Part of a small language model's weights: 7.62M parameters.
Each number is 128 + 32 x the weight over the matrix's rms, rounded and kept within 0 to 255. Layers, rows and columns count from 0. Numbers have three digits each.

# up: layer 2 MLP up, 256x96, rms 0.0767, rows 26-65, columns 0-47
# down: layer 2 MLP down (transposed), 256x96, rms 0.0722, rows 26-65, columns 0-47
# gate: layer 2 MLP gate, 256x96, rms 0.0777, rows 27-66, columns 0-47
up26:101136126173117152154073114092093133153186149113129087188218106143148091106156189142092131063148096085140145120065086152111071164113193167157153
down26:161158174134133126109132114167109112104151131115102153085125192099208130128084050166138107169122160176159132083148193098107104096133056132063153
gate27:097109144106132120138146116140111108095119112133155155098115139113107131111113121119099148131132121164132158116180181139143121120147112083124091
up27:151142117147142129126112166090139158145120133122125127169146125151144115124114116107156127172128136118130093133100091115107150118119137172144163
down27:144130127163132120106120170118132120160114148143119110146137123138142117132149114152124138107110122101131117130115127149113111142102126141105126
gate28:119133105156177106142070116174175129099146205162159131128136149178141111105133147152116162121104055173156114118149145189084127100098124135191115
up28:120168158110140194129115086139140067084064134171096197160119136079098197140084097144116130210136187149161137135108161128105010112099135140153154
down28:115071077139180046135119174181161144097168141116162081127129144224134084075162121093121112079112035141157131107136094163112209139114095119173097
gate29:182101208208097038218067167127159160138105150144134162144145134160175022143138171147073106108075078168191144182125146063122094196235176197093114
up29:139126173166118072190077186139143118114131169145106137133152132153169069109139184136113111078096103183174155177105086105140079178204184190120112
down29:102181045074130205046170140093061099125160122089094135120105164139104207062134071130188116124126144123136131086114129179182171082036128104116139
gate30:120146116159134145169151140168124171150146156129105151119156140101092190030158075129108157156117189157124129111123093187107157083150040177075153
up30:127130137119127117072112119150112129123112147145141123115110142146127108156093125157152131091143055085098121182177185101134118146113164102135118
down30:106155136114139138141147117183117184128160153120115146096150136091078165069145080124128155152138189142109135121148067182111097119168067178102134
gate31:090154100153160154124138132105124175085106129167112121150102096153105119101130148110144063103164138143152110100065124134128070086126195128126159
up31:158092097073102077144109104056126070084095056123099160201067209099087130097201074089155177169133112142110165185179195221112193199042153224205199
down31:097135147178131144112151157202151176142172183156154123067165040181204146150093173155080114100127127105133129099072083059129096049198102040075086
gate32:154137126145170133135145112146145179125130118181147121140141138130125180107191157058127125082164119119214133110090079086136127119076136140120101
up32:068100122126076167119098141073102108153100198075137142138119080167156053138028116184148204133124150132068141147162132164116161120144101119115154
down32:161143119091174159120164107181168181127104028199155101118098130085144144156222116062112090082154074123187157133120089094131143151080175206156083
gate33:180177162141146087153149089143110149109133177140120168119113168188072113159143111078115113158150156104117067113145132098148114147177157197146136
up33:164170150113190125153143115157137156101141160143106158098107138151080085143120110090120131150136146085097066102145113114152121112170175200172135
down33:063129070120166119122133094187164127107105114120103150134113108106153139121124128149187111144124097114126148069108137142139141102132128144226122
gate34:051088159133126069075087104137130145111166152153093127113124162156179159111145124153037120065141084167168076089062111091129109120120104128083198
up34:110183145167072112086083156181138080058153158174167119094069076194161077130085184199116094151134154128150097178104147142155154111136189128066241
down34:205115089173174166175187119115110152169093122077067138161173125117140121148155115110172151091113132087136191154128085095169105121174155166170023
gate35:060138162090117102152155145096144151116098197107145094136166172161094102137106143174150149124076134084122090157118164134122115093107070066132182
up35:067133159081110112168170124099130171110090157104129088153175162176137121149113155167126149117093157067131071129121152120106114108107070050148179
down35:163124121127125147150161123173122152100096080124126140158065150127174138130134169125126093159122117164101088070163164043117147174069176143130093
gate36:189183142156133089121157110113153132139128181119145144130115149127085113171121121154146130147107108122151141148141119114128151113153111157123068
up36:192155126145115070122139132122118158131147146103107108122133138119097108144161098155124098128148101128134088121134139116148142117124141147127094
down36:097104136094110112125107143147103183122129071117076129096122111126177090090132078115136128128179122119103118098140134121148100130102150100129130
gate37:163135066181137191063105154081105176104115128147126096165145158202154122108122119066179167127135130127222168113110139142080112121137126103071043
up37:121137164112144145095187118092125071186129164182122141196155089130113132106153136168134129106124178147100135119159113106094135111122094150091120
down37:186161097166148198092074171107101144144120091124122109147167206160168134133123103049165165087109121133226169121085144154065126103167107133098039
gate38:103141114172134138155099121101134129102128099137170108119103125172163158130169072109147126154197160164152134100122119104149122114122111158103162
up38:107173149135154127166055144099124130121151161093145095166089144180170156155166116130148119165161132174172098116115107101154110131143125161087117
down38:156103097087136106100155154134129127156128123137123143145182176077102114113090155132131146117070073096125150133163132136095140142108122111137086
gate39:120151123134168126122140153113133136155120116124154143128124150128125116136118146122152120155147116098139146129142125108172119154116087076140106
up39:130125125153161167102097120122113139177149156112130147135133131154145120176118137120128134143144111147120136115134162120134113187108110098117111
down39:125139105127124123151165125124121137132099141118154128135139119114152143101110134151113112159151126123092122103133134149129142094139133119152140
gate40:184172107219147095129159055171138081126117151061135147145118100144116142188155194059107113079179075142128142090105115128126047142143101102134130
up40:169121121161155102137159073176170078124101155084137126135123118128155113137171176104095127088159089139113123096108117131110107120123139093155120
down40:083116160059146129126095140115142163137119118168121107166147123081152102078159126197172088183115156090106146131150136141101220096126129122135079
gate41:184130141120108133107103152086121142124118131139123140129110117124154125146084155129158126131123092128140122155132138154125094114154132105125134
up41:168113169114121164125075111126124146152155121138120139146099130138139127120101112123140124147125101091094106128127164159159133161153107113121132
down41:099136095116116080144143123133140129113113142112152126128158123099123126143136154132111135144117163165167150133125102118108131108116125148130157
gate42:072088158098128156145081089170121124131124155176115127155122114143116122152116132173106125059106106142169160105083111118165153179199151125077102
up42:162166045133151087131187135193170111135175103072122137125078127104076121116142113101153131154167177070111095094111115160126148089070109148161131
down42:072069182089130167103093115118143131132119162192120127135139118196143126143114123132118096075123103137134192116164119120138145188167121077129099
gate43:105124152098110155144177152051147151171100128089108072149146125134151055121143176117132220131165098114133102165144167094124120148130129120144174
up43:114129137163104127095116134173091108121118117128112146107113107102103219135116083147103069142094145112141142073110114155073115111144127127104120
down43:128132136116104159112171149059140114146149115071113065157154124090147080137143124145068201120162116115127129151145146100110065124130127119139178
gate44:120142139147137157120156099139157094129167198087104108122122134181137121165118155093078104122053151180148225074146077149093200164148088150130141
up44:119095090114165106063062140115113139077083118172131071140114105103168105123123132111152159130223083099155011184137170119129075103125158146170070
down44:143159163123083142223152075145140096140193190052128145126108128181085160146098139154109110110068155140096255065148098119113177153125071127086162
gate45:130148102193163059127105109130121118097159111220117174166103162100139106165135159131142122112127141148179155118094117080156097103103050165062088
up45:087135113178152096115108118121106105088148133216104144163097158138108132151135120137136128148163135131141147124064125119137096092126098162109070
down45:158086129121116140098118129173145167140060196068139117089119107124113122079164118158126094143129071147127032131131069161110127182095200092170152
gate46:104116102126081124137118106124163114169146130150121152126128164117146116122136181100121090107136090145149123177097113135113137126156158090119117
up46:087141147096164113122130105146152104174142126118129125128127163153115130133136170130125148134115072124148122150103087150117088142125167096123119
down46:167163088149115132092115152116145127152119146133129105153102105093071120085141149120163121122137143118151134141122148147150135110107094178139130
gate47:104180083090143122101127118161112114090141133073098170253101136160122126171081069158028087069086143083158144096124050119139174141203209062149139
up47:122117152151080128117108096124126123118123142174131094077130066118116099133112166131194178158137132136097124112135147134126089120083104142092120
down47:091150124082153152106100081152136104096152122087130166207110136125101126165082099206063110096092156112129114125124093090136172132182196068106169
gate48:136118147050057101176111150090130142103090104133128117101083083116117205108173067124171104144142066107135082048129146111134119048182116118076135
up48:108090148102064129160133161102108158114126149118124138086092106150130198101150076134170091144122073111143067058089137115123129061173135148110113
down48:168195084218170133089114156217148103157143165111081154120149138129086129147108187129166101129112134137106122106093147158044131110038150169139083
gate49:128205071166193060150209150214162120091118011121172183050108173115078114058118183133087122123050134145121157152128124161077109129082119135223146
up49:141113115180113102122142174151102159108116083111139109057092133172058060108149110063113087045115105107157126096122090181094120088076161063175135
down49:081106152090089166107070084043137117135130248167109108211143076092182182164168121136183146164177136114135100088140154102205162133211145189050109
gate50:129086134125142150174059133091129051156142056136142114131125090120147090129148114195149162124091107169161126167097150190127134118126132152140128
up50:173133110125146232136096108116141052198153070167076083143083058110167108158137082188141150118086111152147182138168108209197147132148102203144153
down50:091122125121114058169143136138155119109093113123175189116138142098071136112119121118143139160153131120164098131072195140070167110106150085085131
gate51:134136102208178062122099137155141102117151162156121140123103146122112172111138167118142107124166157099204126070057071090179144135104104117149132
up51:087135054226174071069085150255094132100176065054064106128143163119160132156143184104112161071130151162082120141022048126246100169110066129125148
down51:171154166075098162200183092000153129139101194176161174126087117122053149109112097137151084168068123099168144101166171159039146089136187156118141
gate52:141101162132156132153092164120084178132170146106126152181121168111150127170133111105114108130141158151068122157119199143133140143111128127125128
up52:168086110153092125144119188100089152132159147132133129154113197114151134117120115141132152145158117148086101154130164117146136134115146142129125
down52:127146066110075104120172158121153128154096130141120099114123142135077174113138156140144122146125098106142135128117111148126134099142117139123131
gate53:084124155098156132114098172125172126110068156167221202122091170144072077128183119071109117178145111154089066120171149121128132169122144119150177
up53:141127146128154122132109211137173109098062102153177205160096137148078083160159129126156090173145165139135121105118111148160125110165151116148131
down53:180149077175103115156168084088098117155172112085039099135142102104180191114088127161161135099089153181179157115086126107116171102134063145093104
gate54:147132121143121125172116140125100159159090106147177096090103180096072126131139131126107143114165139145175116116067072079100139126101152104188172
up54:125136166048153177120099077092090059152149125149027114136127120130160163124118099125100106134124182125126177082064152098164112074167041121113080
down54:136112104142098107116157141146135202108112109061198121144127154124113111099120152132139162106142053158080105189154072151109174179108174151093199
gate55:110177094146159117105166048187104170103144150168165075117126110121143151110168072173171148165120112055097099063093115119101121121072190080101082
up55:174122126137142138096164143106141118145096118186117134114135144153139212109105158164175126146113119120132107105074128118164110101075162134157123
down55:128106104141127120152081163084127103129112135080116150115135143104109098135143158091083093108115153175172136165196142141130139117198052151121182
gate56:136137115095123092144142169126141174114066102157142170151132131105196183162136150099118101178154124134148139092080149123088134152174116129134147
up56:056187112159148129158113114138176147165182124189153130097093119129176045155127099171108180156116125134059141105133138144139142046122078133139071
down56:211092123084127132110157168129093130136076116092104130135151112130144200129138129083143115139136103117196115147121170100079166202158132096125150
gate57:118113167115145100144128143135111142135124111146124134113102123132123135121131112123103135118120117109136153175091129121147129093130097151123145
up57:133120104116133124137131111115090115115134119126110164095139133119139144104148102130114148099104097137170122142107096106123113132106107143127150
down57:126120151138105118129146137140130142119145128123123109120128125112129133123125159136129090122147128096118131151128102136163144111170133159111122
gate58:125139089139150104071106184122160121159058173174164124123148136144116149119102146116168144144157181143135122126091118076163149168055141107107113
up58:134101106183175120125113173132148104151107139119174075154104170161066155130135149080154112095146205097143163109107131084124132167079151111102120
down58:097131148101094163137126075127126160137162138105082157138134132095144119115188118127115143141105081130103126129113128182102142088205092147143158
gate59:137098130166091138138107116141160115131103118063124161132175096136147151167124146115119146119165105116166108150164119124113133142072117138097154
up59:127114113152149144131118138127161143144103141117127138119185117165138189157126127122141159158144094111140097158152131158127121166063134130109118
down59:147132088104120151147141121162153178067150124114099132101147144161145182093124145106151114147079064157135041102120147167145187135119154058139126
gate60:110116081150127137137166098106139138130133122129119137163147137140132098146123148150113107110132113111127117144134162131113128129137146124141118
up60:154111107116114140134134118130138144109135134111094112152133144115076121134147147141134092124140139111146118138140123131144116127123133132108114
down60:150141118107137134133116119128112133114132131133136099134097115138078121143123147131148099142119132125145135105153131127142161142129149138111126
gate61:153159115126162064126117170143120112137204191130129158132100139128188051148140138186137172114115151110130061149090092075105111094135151123128126
up61:171150131104122043148141154137116130128181187119126132126117137113200043154146146171134166114171130120131070152109126079103119097135147141153127
down61:113129139142106134141146145115047128142089080181115056082096151167136173104073056088195107117147081154155121105127148159125095123156118107185117
gate62:157074053113128163105113144088151091154136125116137060126149182103129129162094167100126159109168171084079188085132126164154113084124102121070150
up62:130147162137120112136144107134119159132098128116160165159111092119123171092148107172120104165136110129112125159106164132087112145060168148155132
down62:163102101125096146087145132049110121181126129116132089127170167104131147118126131111135157096126157090078153088121122161151080080121099126089130
gate63:168082214116188122120101201132068112088146136130109104125048163128195119170105125205147204072151137139180130145191123120111080048135185120160103
up63:074143021137110096108121111136216174108089144106148184172163068115044194108143192043124076157124074128110138093075153112127158189131053122164187
down63:160089195120170168186104131138026102080195065100095126104114188147221111150110086206148194081126170133128122172199120097144109069155189130126075
gate64:146128090218168112091188140143199110151112152141121134107103120178127148096188073139158060059160127089121127143069084112125046128166127193080134
up64:144114099176148089080145156127113137168073162126122126124113106164108140086176085092173051076118126098127139148108109117136098138136157179109106
down64:169123135089125131177064131145070126116121084133121123153156163100081131172031124139075179184069117125143152105172194157177203071119131069160141
gate65:159160104099150104147083165091126149096132115160190203097119129122111135111155153139170146126104111160098110126113134093146117095101143097075104
up65:119178116182114063147204151136176144196150150167052088109167108069132141151119121184156080191154082119081163193122106134103125145111134206141151
down65:141107108081139149132062153113107133067120122061182195122080153185117141107127132064141176107057118137160088096111146113142161105166113095107138
gate66:085172146213159149154149104034128124074187112100070130156134174100084058123192121149096023099130095077112132074065104143147173099097137131144157